Weights of a small GPT-style language model, trained from scratch on English Wikipedia: vocabulary 1024, 2.17M parameters.
Each number is 128 + 24 x the weight over its row's rms, rounded and kept within 0 to 255. Layers, rows and columns count from 0. The size above them is the row's rms in percent of the matrix's.

# layer 4 MLP up, 192x160, rms 0.175, rows 183-191, columns 40-79
size [ 84  98 117  97 108  92  98  98  96]
[[112  98 127 133 101 145 132 163 150 122 176 146 139 140 147 173 122 102 135 143 119 176 113 102 167 148 179 117 186 126 155 139 114  87 105 101 117  95  98 168]
 [155  68  93 131 145 157 128 143 184 138 113 173 163  95 136 114 123  96 121 134  89 132  98 114 128  94 109 126 125 133 114 128 110 115 131 122  80  97 163  96]
 [165 195 148 107 120  74 137 103 158  88 131 110  80 182 114 155 114 101 136 165  84 160 148 100 157 133 153 125 102  91 128 137 109 141  97 112 110 119 130 116]
 [125 138 133 176 122  95 139 109 150 130 123 154 122  70 115 136 139 151 159 143 163 134 116 105 142 115 120 127 114 153  87 129 140 123 135 135 137 107 126 187]
 [137 130 160 129 111 116 134 131 138 157 126 127 144 156  89 136  93 121 127 139 166 104  88 169 121 116 113 121  91 156 150 107 105 164 157 145 171 120 145 135]
 [118 118 105 145 101 109 147 132 120 193 140 127 143 173 147 197 131 104 138 113  98 155 154 117 138 121 137 150 129 104 144 114  90  88 131 104 116 139 148 138]
 [120 127 182 118 127 145 154 138 131 159 174 117 119 137 110 109 134 120 128 135 101 146  89 134 106 114 105 189 119 147 111 115 108 138 122  89 146 155  77 153]
 [100 162 133 156 148 118 149 129 183  80 109 106 124  97 139 123 137 127 123  89  74 116  89 128 137  61 142 120 108 148  81 131 154 138 120 103 114 131 109 138]
 [128 104 140 132 137 120 139 150 109 115 163 126 133 181 113 156  94 123  92 127 110 125 139 109 114  98 151 147 126 176 113 105 115 121 113 164 146 167 160 158]]
# layer 4 MLP down (transposed), 192x160, rms 0.152, rows 183-191, columns 40-79
size [ 97  99 102 102 109 100 101  99  99]
[[140 135 101  94 158 204 131 150 119 121 125  92 155 180 155 116  90 141 121 138  53 123 119  87 112 131 134 149 126 121 163 145 123 120  81 128 128 136 142 135]
 [178 138  69 126 142 137 119 170 139 176  86 126 118 149 125 137 140 103 164 137 118  89 164  52 133 154 124 150 105 116 123 154  96 124 155 120 134 155 136 115]
 [117 141 132 111 171 155 143  98 140  99 175 132 118 122 147 130 133 157  98 133 146  95  99 136 113 161 154 104 103 120 102 105 132 112 108 129 155 153 145  89]
 [142 107 104 174 134 110 124 147 137 127 140 115 139  97 117 172  38 155 143 124 121 125 130 118 147 114 108 105 159 121  67 124 147 127 145 126 159 125 153 139]
 [201 136 130 104  79 135 132 125 129  86 121 106  99 109 133 119 121 107 111 146 122 109 154 112 101 126 142 126 148 127 141  70 140 129  97 145 126 119 105 102]
 [ 62 119 114 145 140  96 149 152  91 164 168 147 107 162 112 130 128  94 104 104 131 138 146 120 111 110 121 155  58 146 137 117 129 125 179 118 119 134 123  83]
 [126  77 142 119 176 100 160 111 157 105  98 163 174 181 110 132 113 131 133 105 103 126 105 146 105 147 127 137 106 128 170 140 142 141 123  76 160  80 138 146]
 [106 145 134 120  96 126 145 115 128 123 130 129 151 144 130 160 117 106  96 157 112 144  85  91 150 155 149  85  97 121 116 120 122 144 114  97 180 136 119 147]
 [118 130 122 121 167 159 112 168  88 133 119  81 129 131 115 161 154 139  98 146 160 141 163 102  75  89 156 118 135 168 140 138 122 103 109 182 166 168 146 128]]
# layer 4 MLP gate, 192x160, rms 0.168, rows 184-191, columns 40-79
size [ 99 110 102 101 101 106  98  94]
[[103 136 129 125 190 143 135 159 204 133 112 144 161 100 152 103 132 109 124 109 117 127 108 138 121 133 134 108 129 127 112  99 139 125 168 115 163 100 161 135]
 [105 172 138  98 127  82 146 110  94  85 144 109 111 135 121 165 138 102 128 159  45 117 122 106 117 169 134 131 134  98 128 144  93 140 113 114 133 130 106 105]
 [175  94 103 147 131 135 108 118  73 155 109 130 150  79 101 101 149 143 139 168 137 161 121 130 126 157 142 137 120 157  68 105 111 124 121 181 132 121 162 142]
 [129 114 123 132 103 121 169 112 142 169 144 110 131 132  84 115  64 116 126 139 163 130  97 134 119 143 109 116 111 129 147  97 106 156 120 134 164 134 159 141]
 [124 164  91 151 146 104 123 125  93 149 108 144  83 148 109 105 151 154 136  93 122 121 120 121 161 144  79 125 102 112  95 130 137 155 140  86 162 131 164 106]
 [136 108  98 149 123 119 146 101 129 125 135 124 151 104 120 141 171 111 144 120 126 111 116 112 118 103 117 115 125 132 138 104 135 117 163 122 117 133 122  84]
 [138 131 117 122 153 150 139 116 156 111 126 140 114 110 151 143 124 119 107 112 114 132 122  76 131 154 142 102 137 127 103 100 100 152 131 114 110  99 118 116]
 [110 133  87 139 168 121 128  92 131 122 150 137 146  51 105 107 114 154 124 124  96 127 119 102 113 116 123 127 109 132  98 123 124 118 120 116 150  89 125 127]]